Each number is 128 + 32 x the weight over its row's rms, rounded and kept within 0 to 255. Layers, rows and columns count from 0. Numbers have three digits each. The size before them is the row's rms in percent of the matrix's.

# layer 4 MLP up, 448x160, rms 0.0755, rows 255-284, columns 0-159
097:116136094106137123198084128127155193128132092142136056168127121083156092061102148180103117114132095161133186134163127121115137132107153131097131120116122131118083191147153118097128142152149174202152122070163087122185078131137153101110098185143134143142122084132124056126071080100142093123146108057138186091086149132149174089158123118084120099162105135140143073169155129129173104156157139178126145175098089115061146165173104141169165117111078188085104145154127114108175161164133117
108:113118038152151167152109198113149165144116138142086136164107113108046130076125107154198124103164123091141079128112094146161070143143071119121139064085134148095191118159106169151058109110146125097168087115162147111081087106122172124139117162126173106154169138185137152159112147099171153151098159152121147091171122135104134154100148044098136107094194143108066128128120107121099103159135164041071155135121181106140094128123130187148144112155161115091137140125127111131126114086112094
106:172135073183117107138088128071125098091102166135176137147140066089105179125172134094119104117133130060119220049113145130113074164132100118103087122171137133167162094108112149087127137095126121124070141084096206162119118147165194104119088178065169149144121163120121152105181162104156100177133114084129158130093146163128105059154128135106114126134131113160070100195100117079089175117116151120164097130128173127148178123086118127155125094103076165127115136144123124163086123105110138
105:134171109137167130114065154165103139113163121208129119177112085066176108107135111160158169192109122162167160120112108104077147164085131139145122109156134111153114098107103105156183066091113158139185115087113156173079106124205133096110158135120132073106191089110122129121161153141121150081103126128152131105151083135066096065131155126111128059108071183072120126139106134176113108186109088094136138091126167134157087112104204134119097146140093120072110158164123106112105086113166107
098:168117134135135097091162165125073100115097110122082158116104120077139115180126123163057069105090158076166089167155098156164139124159126091142139153177097071145196189127122104157144140090108087131124113056159131136120110118113093122089142089142119157165101127109099096122112156072141134174122113099133098087150094105037122153050140098085130128171134152126099131181133112099095124137088103108167217113161147182154175072154122171073145159079127148151089136159127116138164148119099158
099:155182169131152115102133143138128132136098095119134078102096111112097114155091140122088119124143073122076162180097110092144127114103081157089142143168095104118141115096097122105100139126128136141055112095155138110141094084166123095153139175163155118120120064078139118136110074143169111167173140115122115132152213101090133101092097184156141092185124020093137091128162100059165126073113144152171089175167195147162084162097142129108073197135099151169144146180164124170110126145121137
096:135143122132175145103112101166114111110111140139151115110192097123076144140170176142172125120091088089119140145089193148049100068202175096126140135136131131211139146128091060122163129115185176184065134095130113087117150131143097085082149143110164118136123127119101138146169162181151148174159137109137131062172166108128134139129099123079113124136097095114092111143129124115212058091114139103102077120122156148083082090107081119132165191129117161117161119088125185090162132161108132
106:110203118100109133118160099108167199169098123069135142088120126102108154178127145142124131103156121164124132075177155134142110120178139139151070172152099129133128165113101151093153119106112169134107137146200177091111086093179138131161190148144131125122169159169186132078110175125141140124120081133114103144129180175104188077144134192159140171102127186183153136098164150126078151150125114098189090160126103132200100092155112107073124160067100118128107119112122094136144081063183110
118:104154099138149139120108128092106177106193120113167142108153104172069138091142175119134092143115143151051131141138147104042136095109104158121134086122076126130071136118168087112114100140062095116122070159142075170053124116127122147087111065123178126125104168178097132137117013189097137125134177165125127096086136145136082113112109129153047155173127077101116121117159111093129138149142094170119062080152156119164180091113124097121101119094137171122113135129133123190132141137120136
099:122125115100160132152123146099135117119197097156080118123135123145180113160096167098142111165120115151083131144095123095155106133096133110131102056114077107137099110165092187142110121108126127151192114104164137102202110063086108107098133163145144160151152175108195223114132120091155168145120110135177105139168122123120113110101129132075152089132103105130024114147110128054150070108120147098113125170086163096135098176163113152089102125176152121093119177199152135115057172088140111
103:094148082181065156132080171133131184116164128131157155130173160129088085081127055143156107218109095174075107127142152116102081130151101128131143140084131155153079096182183090108149133152116116170141121167106151108132081081118136122091138121142160151094138154171084129154148089130171135109152106113081075138082103192143162094114177135166144083132175117107142099166104171133064123095148096119135111162096186098176116116138077089116126167108178176120128110099179109183167142130121100
102:106128117161131123113174110127064155103148112114069123122132105155139147099125160174105129136168129097150090151124109152158154108072092156179134140088144108124113158046118131139119101107147133107121133116142167141152160176174134140102115160134123092169099152129164136076127122170136151145125106061141068212088047138119184144211094091152093134128153112037157127193188125132152071147093110145159151181145102095174129068068168168187158152101161137134125157121119081142143105107120113
093:181139119151124167107087133104098143137158101161128102113064156142149139111097131068173095103083140186118113109127124146133169096092098163183101133149109085071126130057123141099152177107134117109077171083123121155131094155141144110132029112132095073108150136090173110063153082135181128164192109118177137074121161126113070094142131124113186174131120133151081125121087133164085173106087150143052120111154093147120118104124143144175105121167169131091113135142143154081123210119085093
106:108142147151112131178121119110105100072104158091135121133166183084095030175134116168168075073066115122147127159130187093108165149123140122145120165130149136191113132147132189122132170114132115120120108146185151100088120105123141156090111161175118095097160168129117114175117162149127114098144124109152093130109158164112158163185104133093086161117080143178187081143125035134130140117121103094150176020141115144156119174144135055120141120142097138079121134155120094113160073177139164
088:148154160128161087125144127138125138183134122106152155128113156155122179161147142069050173112093181163083155191086134098183128065141154149107109151131119125121160179111152121112096154121158138128099137084153173086140158136152094177156086119138035124106074107159120117143184062105146163146165173064099154178108142111142115122159154139175083124168189114113079167199198098095149136139143180153115173138131166162178133119185086135108110172118131127129180114151115123125125150139129148
098:136073094147081151078128185150077111107207127083165116099070171066187129145140120127133143131131144160153120121115110133126174143151122087188169132160094166105110127146163160121139135155125159143137110167118144116141172196118169131125114131146161130165096156062143147121090140084126128077119095178199142084126120071059171174153160097109149078096165092153161125133136132132129131121137104062182136153126147131130151121095133151020162103141112147172078125133082145122111062170092146
092:160157183153129158177107147095123205181103119125122173149128162165142135139155148125132091123178130133113115116120111104088227207133129122105108157140150141174185118180140107193104141105126147158131100116152139134146141106103111165113169161120100130096128118112140172151131059125115080129142107165138085119101219076088141107158060134174094205128162145120126142105120131162114179084152132174200122158118102148172112162139106089151121149076105113117175085063086069127137148117131156
100:082173156132107114130118152172081118184124111096118126167114152133138140142098083126118106131110159142075082108110150112139115089165140159174106157168109167082166155107130151193184068114142107119112105155139152178058150142127126127184099161121099032128120191096156161137121176125098152127136165136123072159085111122139115104092050109106202153129153145168116110184173142120135143164148084121137026117111166119132228122130111125140143138087097162115122145139194105124140169128112118
102:140147150100106082114060158127061161155094105076110097107124141124164141141151087180096158125139151166103160160071116095146131152167077133103139146134160130118163128143181113043108130113056142084131117107136127109126075125061146110134089099070125098115150137151098124035150161156097110109125172170124113160154149139161185135157166122142129086120155160172163148178078136112107121150128081100121150104137085100126113117106073141132139147097159105133085131126171070161115126014123193
097:155123097139151171142084142140143151140137146110145153133182137106148092122148140135200129115103102146038048240130128115115140079104125076091171131181155113149160132151114154166140116137152110148102145123119106075170096079146143172152156116115116109086100059154137138149115142132185130086105101196217167139175136141126115195132198080126088111180139157142123192053111122122106137107103130075130137093138108099167130131148110090123057145121126093098137140148097132098140119126152116
108:095137113104140126177105114101131107133134076117141099120144082128087091180058052117158113162087127109140122131164100098149140109158087156174069127116164130158124078111157174115119101117137145087107084204185068095050093125073162155131112095127108157098120142180091148149130132119182168059107120167109148128140176157129062095158119138144162121167116128176122152166112155191128108137117089103114111082160197100113115074102176124118118065144164107183162119137101151112078130104149108
108:156115100098167109121155137149174129083171121116166127072134116175130104077191073165156066163114147131118135159056116160107073064103184077153079197139033145126110155168105141105142142171161133113109114121109120120165153170115136096165151102111095104147146138067123153094123137103101104089097149166143145103159167138120157145146203164137123122121143088137151161131125086102199110138145053189114140093122165145131081125109119161125161148155134098194089143143060094130147099112129122
099:125141089151139088122137100131111125109054124110126138117104132071121191143133155131126133159175135126144115099135150166164062202108120175095092168120102150160177148147097096073107166121140099169122173103094176081173131121156090152069167188124100126124169154075115142106158113165109125130091073113099119178104148150117147134133095113151132143159225111100124075074097148132086226153127103119090140178080084150169075147168171116164134171133151116178135109094172132124115121099093134
099:119147141136150185167082198163086126170154146129079110101128167137113163108109052100160097139157119149130150131173116157106137193164099167159220065141159112138122140147147124071174129112200118132131096135118161093123125121100140071054101118044143155094129143153098179099109135136120146110169165177142127133139098137084118127165104118151168081131136114085148138118100102139092076149160122104140120159133166170137129130121073113112155154142178203113173095065145182127123063109131097
098:115156114085124136137103169203113130131094192126113107157147084187122114123092126109170090089145134217058158079085102136119120094101139163151136137131066172147031136118088130103106130165185136103130137139131136154071134048121154156112080101118146145115187091090143131144083140108091109102168139162142134147132161168202130145086182089122171138079142100106101093145121151160119185057153091146124091136119115131106183128116118146103160147117132126136155109089208078124120142134125136
093:137123114174168113114140202113131122104173170116118107196119098124066128162108147129142146099096131167159123123151115102107134148142142142099145074105132134117152140139183161167125140150105148086120127191119063084142124167126171172189055133113148111176136113087091123126128162107114052104127131146078128128116140110118136119111122145167168141153101162137134119137106158223118081136094079149161094148161173114176105164103112182181166076146054163126093048187070114097072129159127141
101:117172161137123142156106143157109170169144106120084153186057153099121129095058118127138106090095154056155129113171128072133127106209141129136141075115121143116147125105117218187143137102103050088167151121139147115146150114138129153142108141141115134174149146190171098128099104101113131141123073184147085094100110172199083091104148138137101079128115134117171127168114062126104097115111148093098123190119102120140074109162147153076130153186131179158138140119144075076111112156072107
099:231153119103168103130120129129123104122038143134122148149078131141098123169102091151103100159086163120186098123116165131140067131102169101107100152136157086110083099101173143142142187120127112154137117087160104130090143067134133117144128109105115111193106148141130116148090140135104127127068123137141176174102167158138147158169129064174122122119083116101105107123162119080152116098207145122114195163144116095201144056143132133066072183119161149143113132140077049124142111075141116
098:104141136084091124144108145139113117205112171150092157143115144108077145156121140133126119121097148118131099076185158082126107174056056122126102068105162163146128141195143081121136147156073130136101085180201157139074133110075140152137141145102186065141200136133143163127141132161177163090146087114127057116164089199122131101187092091148190161141157154112138112196136124137122154179129192182085161103114170115146136134115138145143112140148173095129114118131134103096152103112139111
086:070119144157116087139132136172087152125163144119144188071131151128130091130094154135116175120124144098165094140144137110126127085142173120146158129137115162111131167129208094101080100205167096091116131197137146156139061159147121141184171172123093146144121092159133110109140155112142149081120108096135105208109165167131155122139139127167108167042132151132118116053119103169189114123178155151124158037149110159094150125123124117127151088084130127225105126096087183114091137169122125
# layer 4 MLP down (transposed), 448x160, rms 0.0757, rows 255-283, columns 0-159
097:088100122155131177131112102169113152062163164134104053119167131115212176148072122109140109112108146134147162108083188133124122175088132145130139156115143116151068099122171127203112129128086144139118182122127107089114149079147094161133087152175210106130119156123175114167105185142210148120121162139149145124114119148108091047077131084150077096107124175167082134104114130110124146122149148091085163181087099102079129156087171136131101114145147137146146140161080148099130152126103197
103:110155101152152151149104093186116122159106167110072072131189125152081132131179132121119106160113132144111200065125179132079174116103135111076095120200125117119111110171140109135096116130161141071105096102132091095162137069112119136154144184175143120084181128129105153099103101148077075129088112123142132177153163120174115145073158122121130081118165106094152151135149101126086103123156160029111144100145169070186092109089127156174161114159144161147120124065077165108156165133138179
112:134154078145134100175063101131133082123144192124154114169162137101123150104136096115111102102120099096162192169127183115149125169088079124144158104134088151114188088118179070105135138097109080109103155105114185167091118168126148173103058213096132124087141160101127126099136087119125126164148165128116182113151144139158189071183121144127138154103077117151058132135110066121094150161098143089089113113117140098106114092095129139115160157123102081183084153121130079163061078159114111
107:108135107108133114137116091172132141042121111152148103188122115084129132070187077111149170188076117135193093096064129122098154170125108140159096127129119103116118107161099103103144078110117101112122107104085164133064151123135071105197130108099063051181141082085182141100186181103134149094119122060136127139095114114155147115150167122158148068153099101096109175125131106159094055121108112138179118086111118140138078126117141137090128090115099155058125159115107115086110098130105116
099:157159116079165125119130127100139090082100164142173143123117132160164071048147147179143162131100196111229151116080066128225124122163091104099132112136137098153118119132175093160122056149176142147163129131091205092069128146133145140090142102120100126110102144160083106147113156160168113128146154127124114145098124172145092126087117156154199163143116135114147111156100101108128042113118138120159124090141085167168127125077158119100099127100098138167152130113111056096096111078127131
102:129095078143032148107112169141092181110116135131105141124141135118141134117161137138090149127109131097144079162130094105161170151110101130124125108147117133091142141146128085182104109121128167170107106140122078166044160208136149117116085154135113164120163112176126107162078111071097134116130130102112109084081079115104088074137184127105113157152144166079109137085174156119127066057066171155198183140094114112122092136154110144104107080138188094117088152190133187161092138132129181
097:100085105177118119154126150157159092153112098140107143146075100200187134078121140136185194103088180173225073134171152121151153119150119187200126124178108114080109157126156184103099127157182129096181112131097173119145103127134159133125184130134147113163096109093153087117160169117112126074126147087158087172063190152109126121196082123113128068153121076180107141121129111120162160171111139127118140117127134114096113145117158151121142110094065138148137127140148129101068150133140172
101:142179149071104130111107067093151177153176134101110147119158149084144122131109127111123150140164191146108129129118137090118128146130086119139059181184118173073130089133109076136146153110118187181167113118137141089104091063107158157185160161179147163120169138148147147120114170056118150136154136202105144172148166129092186112144137145116183132109084166134142095069114145144116117184118099153141085126137139166186129087104153094086092140138139143149122114084081124076052113077162178
104:145097116082151151108164087103127171125112062052127109154165171133135145144137160127088107112133099163173147143123161127127181109133105106113144113217172142151120081142170160104089180176025097060157118104128178160140069115164122080136089118155176100147140166128134143127118098092136130126117125144129190111134099117104121092212122090110089132134110173157141090107141110196125101157137147145139123170121164154096105084126076082110085137118144089115130086050124189151104169141109123
098:146105096090141115140179107147092143170107086200130127100150147084098135109158109159121134126100126153193146126099120140134108081075111120160128172190173155120158120109080119133114134139138139126159175107130102130147101165105222052098103117095143136179167161096127079136109071158136073141117138115109072142103154170182078122140109120141145129113143130099113134162119146120056120130177126115172110177118125189134138106171178108153102113105135075167158085066175082126184052192159161
102:083119178108100121070129194111156111157120125153224184127117150124135162174058071119110133113156186133145199130140148136119138162145091080111123143156165135157109169154219163113106135069150144068165138109101133154140150127091114118187105175132134204121116114184107107134215063132090136110160162178125153114065134131178149111110103134113136144123100130106114112151123144104107114109112121191120116147121131117156124158123131102113065175119122105121132100135218163150102078127110131
101:080138140127149124079039091135177144149094112114117147149113172098085134116180106118144148137097126154092152156142140109102099187170133157149083128175135103128109154165088125140134107134134101108065092196108124167033160072117101136166190084137176141108120125108123185162099110127150137121092127068148162082154073066179150149135164168182107118153076133130129176129160152163130125086125139100144108052066156135119153171167095133124182100126129168154125105139139152123117199099136103
094:136170070125119103108160102087084139125136127170145092123086179132100122076150164070118130158141113105138122076077127072158103135055106147088135156139138108112082126137088145125129162096095122107123162123078179119107101142140102148118060067099160082128148147154168140154108145172162107153123119165173118167141072110120145071138163177082156181101114069124160115169145095148092136162054130177113105137161103135120181056104145082189141089202119138117124126115106078085114155121076090
094:159110140099123124078100157175130140123122124167148106148097107162126150120129113100088167110140127151186115128093031135129147131128106131140116103132135084158106121173133197165175145120051144125121151120054098148142209190154131215125131139148141151078135170194134050119165117120132115121126126145173213113113121089205103147116151139146097078101184075105128162127149187134085089116106151163088082136095148074132133175137165154130144127103123089127090127163126128153102112073126130
095:112173101133135121189141140120138164085121182133120135081140033124135122145128084111114107164179126160120108131122190114177198095132045104117161044112121165104123129140155171069149133107115121140144166084139104140117105145152168116158085111175102142043169171145152096125144163148093122133186102116142132106108099077105119137071100198084151058086128118074077085141157075135126091066080170116139127074128116111136082101123164153160149115103126114132128127121120092105096126127118156
103:091094121187083150063107116168090098096150100120150095091130161053236121119103117133147127112170150174167129116120121093141160137142130139168147134107129108116154079138164167123177146116183161121099158181171173126113157130143116132136130144148203176122087116083134111119151155107102136094115181063156124127128164132105167114169157069099154127108157030142128190132164104101117089088123135110131150092170097156131141159085123087083161105139095144154121151160133151150066093080149187
093:178114184138139159161126139085120184190128134142129152155125156131129148083182135160102088125150108110141185139063117090113145180113126096177125121107117173141207140167179090177178101151105168198165107122154173082149148111098121171112165148130105125115199088142136192181154094136149098130121109136129105109090150088071160120145092188122105160108187150143131139106132164154114164076184134182177074148106143165168081135135121119169101135097110112129151093099081106117136094190122119
101:120150150115123156086113092118174111133115104137108102106146208116192103131134157160092129101131088086128116078134112105141137126178151167126102110166131107073177124138144154166169112183087075191084077144130168197102113137164135166065082131202124097142142096099138094134116083112110079110130151161091182138125143085143090133144091126105153122152193221137092140162068128098114106178088083133155174102094090135155189114143101114098139172149114105104179155105111128162111178146137105
099:171112181076151085159119113161077188175114136084144080107124157132157117128176127152114148094110122177093163092092086068134058111117032147134160160125172137154150136113114151091161150131162120072180136087165066185082108070129169076114085111095165126069167168141130119105113119151153130053165099157088168136151117156106189136108115144092133126095118183097100143115121143104127118179124097148114118110113177156089112081118098158134137148127130166155101158085164148138137155090170149
095:124163152108103161141121138194134107126049104056120144166172099118116154162128170041172146126129139060172174128120177088146095111103104140078136105101057147109128129139126143113116159096105087134096127141101092080132160137123162172162115146142089112136122178118103108127147117095136158171181141179130151171102105141142112108153100125116113158066166147147134144073136183114153099133156175134131152129175114160099152085105149168145196181175111094137121097128104163150088200026103104
100:145102198198149066128183185155174136132126116166175135125129161111159168068120213098132166147112145080114155104152158123082122100082150098086139160127095124149156117080119151132131159112137089115135181081099121149147119114133143151097097142069099114169112149137100116085102111107078097195131122063070097105122119095135103085124138127120090093186143104129093136151120120108133115162196133150102093137120154116133159180078098052086093105103074139107119102133163171131097050093133092
100:120164121182090126129148110154062155136109115182124126164112112062208067142125154158149180154138105123108111123150160091176106177162122137157119149054107141104110127105125091150133159166128146155154145138061103152112105108122135194162129134151066189130090105165184088085142121092122200156109125048136077152188107097109157123056108119078115112112149136100117137170103127049140159120124113069183106153149119112067145138105165104098079125136086116115123122124103138115135094077128124
096:143154101098144127066091104097127136088144096131155147126092115110145098155113118055116077186095103146155086147143133103119109153111150152120145070131120136094112046148107129179117130114159109108143101195115138120089085082118106106174130171138140110136103164112169163095106181156116144095100091096164167152103133174092104083135147161145138172147110180184144159131144157114086062136112152139229170170181146186135157122108157147170094096108179094175139147126069149164179168149068148
104:100101117149120185124162130154092121112149045101122067118135179114115159103145085113183152120173120170133138173159126154110104154156044154149210131110113112170140163174098123091116160143103128144085112127140147132168156118115132104125080141088146154053146127158107146092153114108104137089109138155091110162167129105130117133196086055137127127186171053103124120125152072139081064123156100131116095147124074170123130061083085109155119150083156157151149074087117150129144090086091093
099:119133128182121124114108117152077103112123116108095179143182067159127165070148164159166091131105104120092113147134096104170042102133105204157116137134124130126087142143124137143104098160138094123084122118087129225053160135118138150131150065144147150107127153156175122112056167086132096161137166122170148133082161143137118155116182140133076092101124150154135069147079147100111126094106083111075149181110147064170132138115180158077169076146114123092118039129119131122138124097144102
093:125095121162138120205109103084121094136095197124096079154168170143187042123149171130171143136100135202113101105104176149133114126148164139154137119100134103116127131125113142150129161124091090117088089196071107139124119097160141112172075117089114173204133173136125170051134145120105119188168122099143181124121140079183139135138146158113172112096114167099122137163147142114131115073177100115116127130153110089191131136135085139152145132172152122185083179178076129128131182185121145
101:081121150158107147164147113097133157132107130167164141101113109172130189140105132148165128129119118084164083106153101136129097128110185095101143142136189132157161089155068127060192095155128082140111136121131089158147104124134103082149231153139094095139097130122171158110120129088134170134140124176133109125141141039068125125071080168147117154113094147154161150131171113133182102107150073118173094089140174111139066119103111093182107192134157154117071170113183141095087138128065098
097:096125140085098125203160159166060083109095125144106074153100138139087078162114178085125153146142080135122115121139141109125055137127143171172147150150081105101140113137146216098124112107107087072117111135143137126131133149073141111143129112127144126086128165097147134061071121080146133112154161126180191062104078093065126174099112079136114080114123137138090084122089121157181217145162155133120149157107144146131151141143089086147181090187175115127134108117107073100124112089141106
099:199174129112137088164138180111118171122041210120101140151029096134120113154116160113183095103087123130114157140165145138091159102120167093135127173121122110108137128146119149108108127177181128096122070132143185122090084130182133097166106141171136199102163182156107142101109125078152168142104144126163149185100141148109036138154104117110091097155136164110088165073155091149136119181122146157100147131142179141095080117117137096142113176087136098190122139138105131106095131149086140
# layer 4 MLP gate, 448x160, rms 0.0761, rows 256-284, columns 0-159
117:170156091128150120130182134151083072114113077099137142155082129122172106170144073123115133136133145157123096115136137111173096132089076160096105098146224140114117140115095216122060132110101112081094165121147147115095037124131177110126101166177171096111074061071158150154132183143166111167107192101145133135175096081173139103133166184129080108167096112135144156159080151093132103090119132119116102089128133142139111154114111129148095129182112166095135147093167124084136080105124160
096:152130091104120106049172115146078079101081126173210085129126108123089121083170163146106095133147105131081097111126130116154170150109130125141115140168121163092096128097114083121118127146119131093131124118040175146099145150094158163100106112158128117099127107144134131139215121114136079127183097116116124148104091157098094117139107095106067219075172094133141086103123134113194147089132175106138099186119135107119158116132117041104134101124150178150161141093089082163154095097052113
098:134096123112113146143174083082157102105048063141142134111119178181121144142164152105093115139104133113104065132167128172184156111084150135155117180122168184117185121122115207122109105112158116127092130119105109089112184104065096150139094079126153117110091098133182142167147133122099117117125095145106135185135103137161198136160134129148118177101141086177152182145129141143088137065140164168132180098125087140176127164116102103147141083132096149089148080061102149161183091192081116
103:096159144071126124110133147092184123114145149157163106112113117210134102042141122164169170149154105152130159080113136095168164165153125112145109168095163175144103043100145117142139068128159143135141148139113150156086146152139151132178107140108097117103178180156169146166094130162158162088104133143164129163105134173201119097188105121163172120119117077096136148133109126141167173150134164121092094139101130127153073115102113084185134112122204088195179099092139113105072076088134098
104:126093185074218093120157106112108088098093096139130082157083076136084084105107142177137142127113126133125163097102114139117097155107114145061145193114154124188093140072115122098073133181101176128119102174116194090186089118150133122130166072106093114141113150096076144079149121176104119155131138108082141139174127145091176128131076157100155116144136080128143130158130140156116188132152120133133094103167195137115070124050123075142106167128116213151137130127095116113167094121116111
106:130085154130109125145078164113145133143114096175117137157100106205192135106116064144154177132103123184188093152152095108172120179154055166126110090119086123106120123118176177122077135171158072115143108146097197179148148152107164163151124129109109133089108109091162143137167178134103121050088101115127086179064128147130110140172141128174145168163119193125149153132127119133166167160191097161160184094126105129168135150132151113108106109144158169195126157162124166115084110123159162
104:099160098114124113112104127091134131121181146152131109140158071077109117117083167169186091183156172163067156151160064128123117100121090095081142122192099074158059135139081124153141160185151135148099122128114161119098130122155151133091120115139183127131142088116160146134108072087130130138139116123143120147153102084180178096089112061076082130154137171047109153105144192123121109096120148138147168152210141081194166182142133102111179156098152156111088136111095129086170133115159138
114:127104043113178157077159104163142146092091062071113131172147107103108142144174154191140122176164128068195130094129093155136101137159161031111113099167114146142161121110180151131118098151121111137113134110083098155156115132053110127150105129092070136135131141080056092099138138096127157159123082077117160139121112119091152127126159108075093170121123157116127156131148106112088106192145130205161126130132082079109060138096131134155167112135167108104116067117095115140083097135085144
097:114122103196129172180128095040108128113145128136168140115206104138150113185138132120170155161116106111099157113128128093110151109119120162146089125112146129171065089115123105116171134141134150173135103103176141109116065121107140125109120187106120119110102142098131182151165099125179160106146168092130150092086203124154111147052164093072126084147100131127106083203173129112161129110149098133113153120090174108180108117129120129079048049133152207156101149141136158132123184127147175
108:126148065156100162099128198096147059094151110120162119102115050154155106115103132123139141159117080133141101089124134160106132143127144087126096159174139178073095179127206128126089118090130085113096087072137141187140138169113168132177124142177116137215080154130109170134088166115149101136115143146088088153108106118137141142106123173123115152124075084091111129086127085105110137114113153081102117129130181121114143160097182139114096192089026129129079056166146107129111112167123145
110:127136183088132137117036102127192153113129152128107093110118172133141157163206129126156140132175184195099147136143137124130115160118101155170081125156112151138075125148061126115128126143112133096096129158142106170107171155120106149175131113138150138092124076092170173139125106135148090129093057127168155100162130066147095149132145178162176125142082201130133144168182125060145095098159135087158128100075069170110161145170064104053157109100130165177116123132154116112110180119131146
094:122147086101117109111099167137197149131137105098141167149140106118110159134126148119171119155104069158116122139126161171128110127178125097148102093085142192141139113200200080185161092158102102142055118132157111200114151143110148150130148164138147169104135144145104138111130136152112100096092054103088107117123148205141129091139165101171101082175132096148069135054108126126160133148161109130149111117159113075133086181206131159122186170101131149083161115173108178112151092063165101
097:113086150132195153132099159107119137124160109154166146119131129129191126060122093063125155123123115096119170157117126110110184133106068121119132078143118138129137165149108121134115146168129128174129130171101050162106117145135175132090156129121124092108133137132159076135114075090063062129069091118126165096159073109157192143158115140110086083119137147110101154111139226124145111127101172119118191126124071095118067205092138161140116140153140063214100083177111120132088148111133147
087:166121150096133119096156116082081155100092125125150111175100142167182097165155135127160096132148129098099148146146092170115173075154116122068149161176117088154136177173144106142183100102083130067165125080133145174107126125108160169132142111174109156123144091141140123136194063154099160135165159104126121136140085044159102145095107101140114114117139072077094187147130117090137212098110164064077106129087099087115168133152129101097060159133140102080190114088140139128172142134092093
107:121096129146068120148120085171105144033112084154125131167124157119200107120124096098108097122128146108099102117103113111164174097098126169145092114145135080111195148123119132150155088143131130165120139134187169188132146057085094161159148156138164105122105086138081091117198144142078121157125174084138098115108067132186103111138088135089148125148123115132114154108172115128144152090094184152074114106135132127124113191163108018124105162151120116079129150137171178117099141067170172
085:080149140130101058124154133181150114114129124098158145189106089119109087131129119182155154127123082161124144092187075152176109156125143180132179198147107139193083136098067124129107134133144076071124121126140090111098130142149106095136114124069112155122142145111075097127073121145145179118096088121113116149109101171157099132143131050115115069128070128119134180137144071183152145140076070119099113135150118093098132080192118105136150111106160210126127105113205140127143113051126111
094:133191134111127122151095143171108157150112026123122138153107130107080159094130131133140131101054076121149096126134117128166102141156169112149074185206066104178112067139161166131114095113156107126130082162089067100154063120085148145107160115087061057135134143132144081160112128081149100110152151067155073133165107104125144116150161134110080144126104095194103143149085084073181115088159122129152140154159083122133123138130153146182092148124097131101124118117116066140178132128102123
101:110150114183116087122065166107129103150090135042145185106113097079188143118119111155114155163116157127120155125065140178113155164139137081114103110124135129067126127152157123139078140132073122079093127170140159092189132137085090153124140189160139070158156109068112186087129212141108097110106146123126107112143136110129141115126106166159108077109156111138128141153048148116075133155112114066130169192132066103119160137137098109145130140115158088102130130144112139129156053128056190
097:179075115138112120139070131069081148118154156100152130147087228110166141130149081172102147150120179194032121120152135098112219162105116126100141156144135132129168130106146075119144125148114164146078129121126150186093177062129111132130092115125142156158119124116141145136104145105146122119112159146160205163151103139162150131160172105136132126149172099126110134136135071137086122135097092101115144059079094091110099197142121108112101118138143137076139169120138110091214066164162150
100:142178126145140147129066133102153093102110147085089142112144124148139176130087100129128119103168157145161112116097110097113103155118138161143142140132131141125119104141135108131133076108122163131094144082159113137198124137133127089166125061138132156177120042133155071178058115125142120063129086162171146142156151124164194181054105079119150094082167095100123128147164174083115126190132099117147188146099126161121124082149180185139212146125193135149087127170078093086133190116130095
104:122141156192119150101128084126102139067122081166152092110134122094110152123113097147191124098163073142164099131157119119111136122132121143081136100122141143134113128124145149067133142164130121168128082093158070175151105096081144102144071193116170130149140144143111074106171133175131141193166106094090174114109049140070123139093133029077122120183129150161120182156095192148178105156120112096155060104166129152098106131136150121103130184133117127137168145151166158055069154124145150
101:153113149143149095099098149117118095095137141140164130154136136165125125159167120063183062142106177152048152147132173088113176132063130103043147136129100107129055111145143132084140092101101163134097097102110142132108114140085099062137096138196171096144134114082132105121122108145075148096152159066122203128084174135134125144094124161117124130119132144074164048165151168144071148181136079139099155072132140136150140102181161067102087118139141131124179154138098141148122122165078118
086:130089144146137149099198122136152186098108133160134125140140085132142059099196099164177138133093205084134097088151178133163165157098080119097130115096136080124091168123081127146120145104092110137095036111157087146162109155156184132113089123116128100130099086162107092129180124111136080162118156081131105099169132102184150181111090092095150142109130102148127167096162111126129150172075121123128051134167170095184103103073109119088115173135138129172088133126142100101118095164057137
088:172096140075140163113128093065153095185164106087185152114124196067136178134141121140128152170113132097138097164133138143097138164104066125134122136128152136078195112160177140138169109127054104152102117172157129123130156158106165128137184163110097145175075208133103168143155111168154141148097109117155101118126073148095129173163135153138117147135134104172128087124149122106187088133140163050149152145130130101161081119088162097138119106142103136074114110147052178149187062140167135
094:162067138076137075138115147126135039120103128122161126091146180143201071134190159096105154156105130146101114112089126157084107154097127199145136183167115160130060140145111107162146140145103147164103156157140156143160146160139127082139130095143125116134110159115155154112137133136100143101102113111162185122147091098195171132212140178068113160122156078156117141145141139071166148090108103149127139082183088132080181153153095147155125148133177141130135168161050080158133151137080178
110:129162095164102087096126084111131161131124137128113141128055137114114082113101155095092139116147175154127155140130115120121110146233138145132132132078099110122126128101090088154142124151106099102187071145143186152132081129119159163147066096139164142143087125161072151126149110118116134060171095098116134141113200146169161117119120089134170118106172106130125137155197144158069150190084119138117095177096178174108150157131160132073073120137117213107114169147130169161073136178057161
092:147184120153108147124128114144159152129039132095164132148151130076170119166201106156101137134088168101133107113153118115137089141106108163065164121154186146100124099144151092126118113067080096163125064139133169081118145181127135149118160096159117096180096104107167149208132121153166117149126140163086118168093098172104163132164165150090147147097093152126172086094180154120130154122130128071132113091124163111133162173127192085077123074120111079130162144125057155187133118193084141
102:125094127194168109054132117130127074131150149148123114124109120128114111102168118107113151112174087159125154122112086122134094119161135129123125103156179179110160168127132100105120144146093115143160200120131092122186135153090194144099131072150086091142083103116100119083138149116074108137194099104140154169084074180136116081158146156118174205115106120205113117167104122128127150107136089172151115196159106122075177140214027096125158124117140109145143084113105165071142128108138124
087:110093179091115145111140151132141111147102141131141109099131098108109195085160131227140110165157186150104131107123033125160150136181140157180131112098129188096174177070158135121161164065146091076121057155079088114121121151112155144122202139120111119136118093123157052097089102121127140147131127143172165137127122120125142073126154084101129105133114154131136139166168164129207153166105084136123124075163139105158164160154187140086146102120153117101168079104122178127118101140188136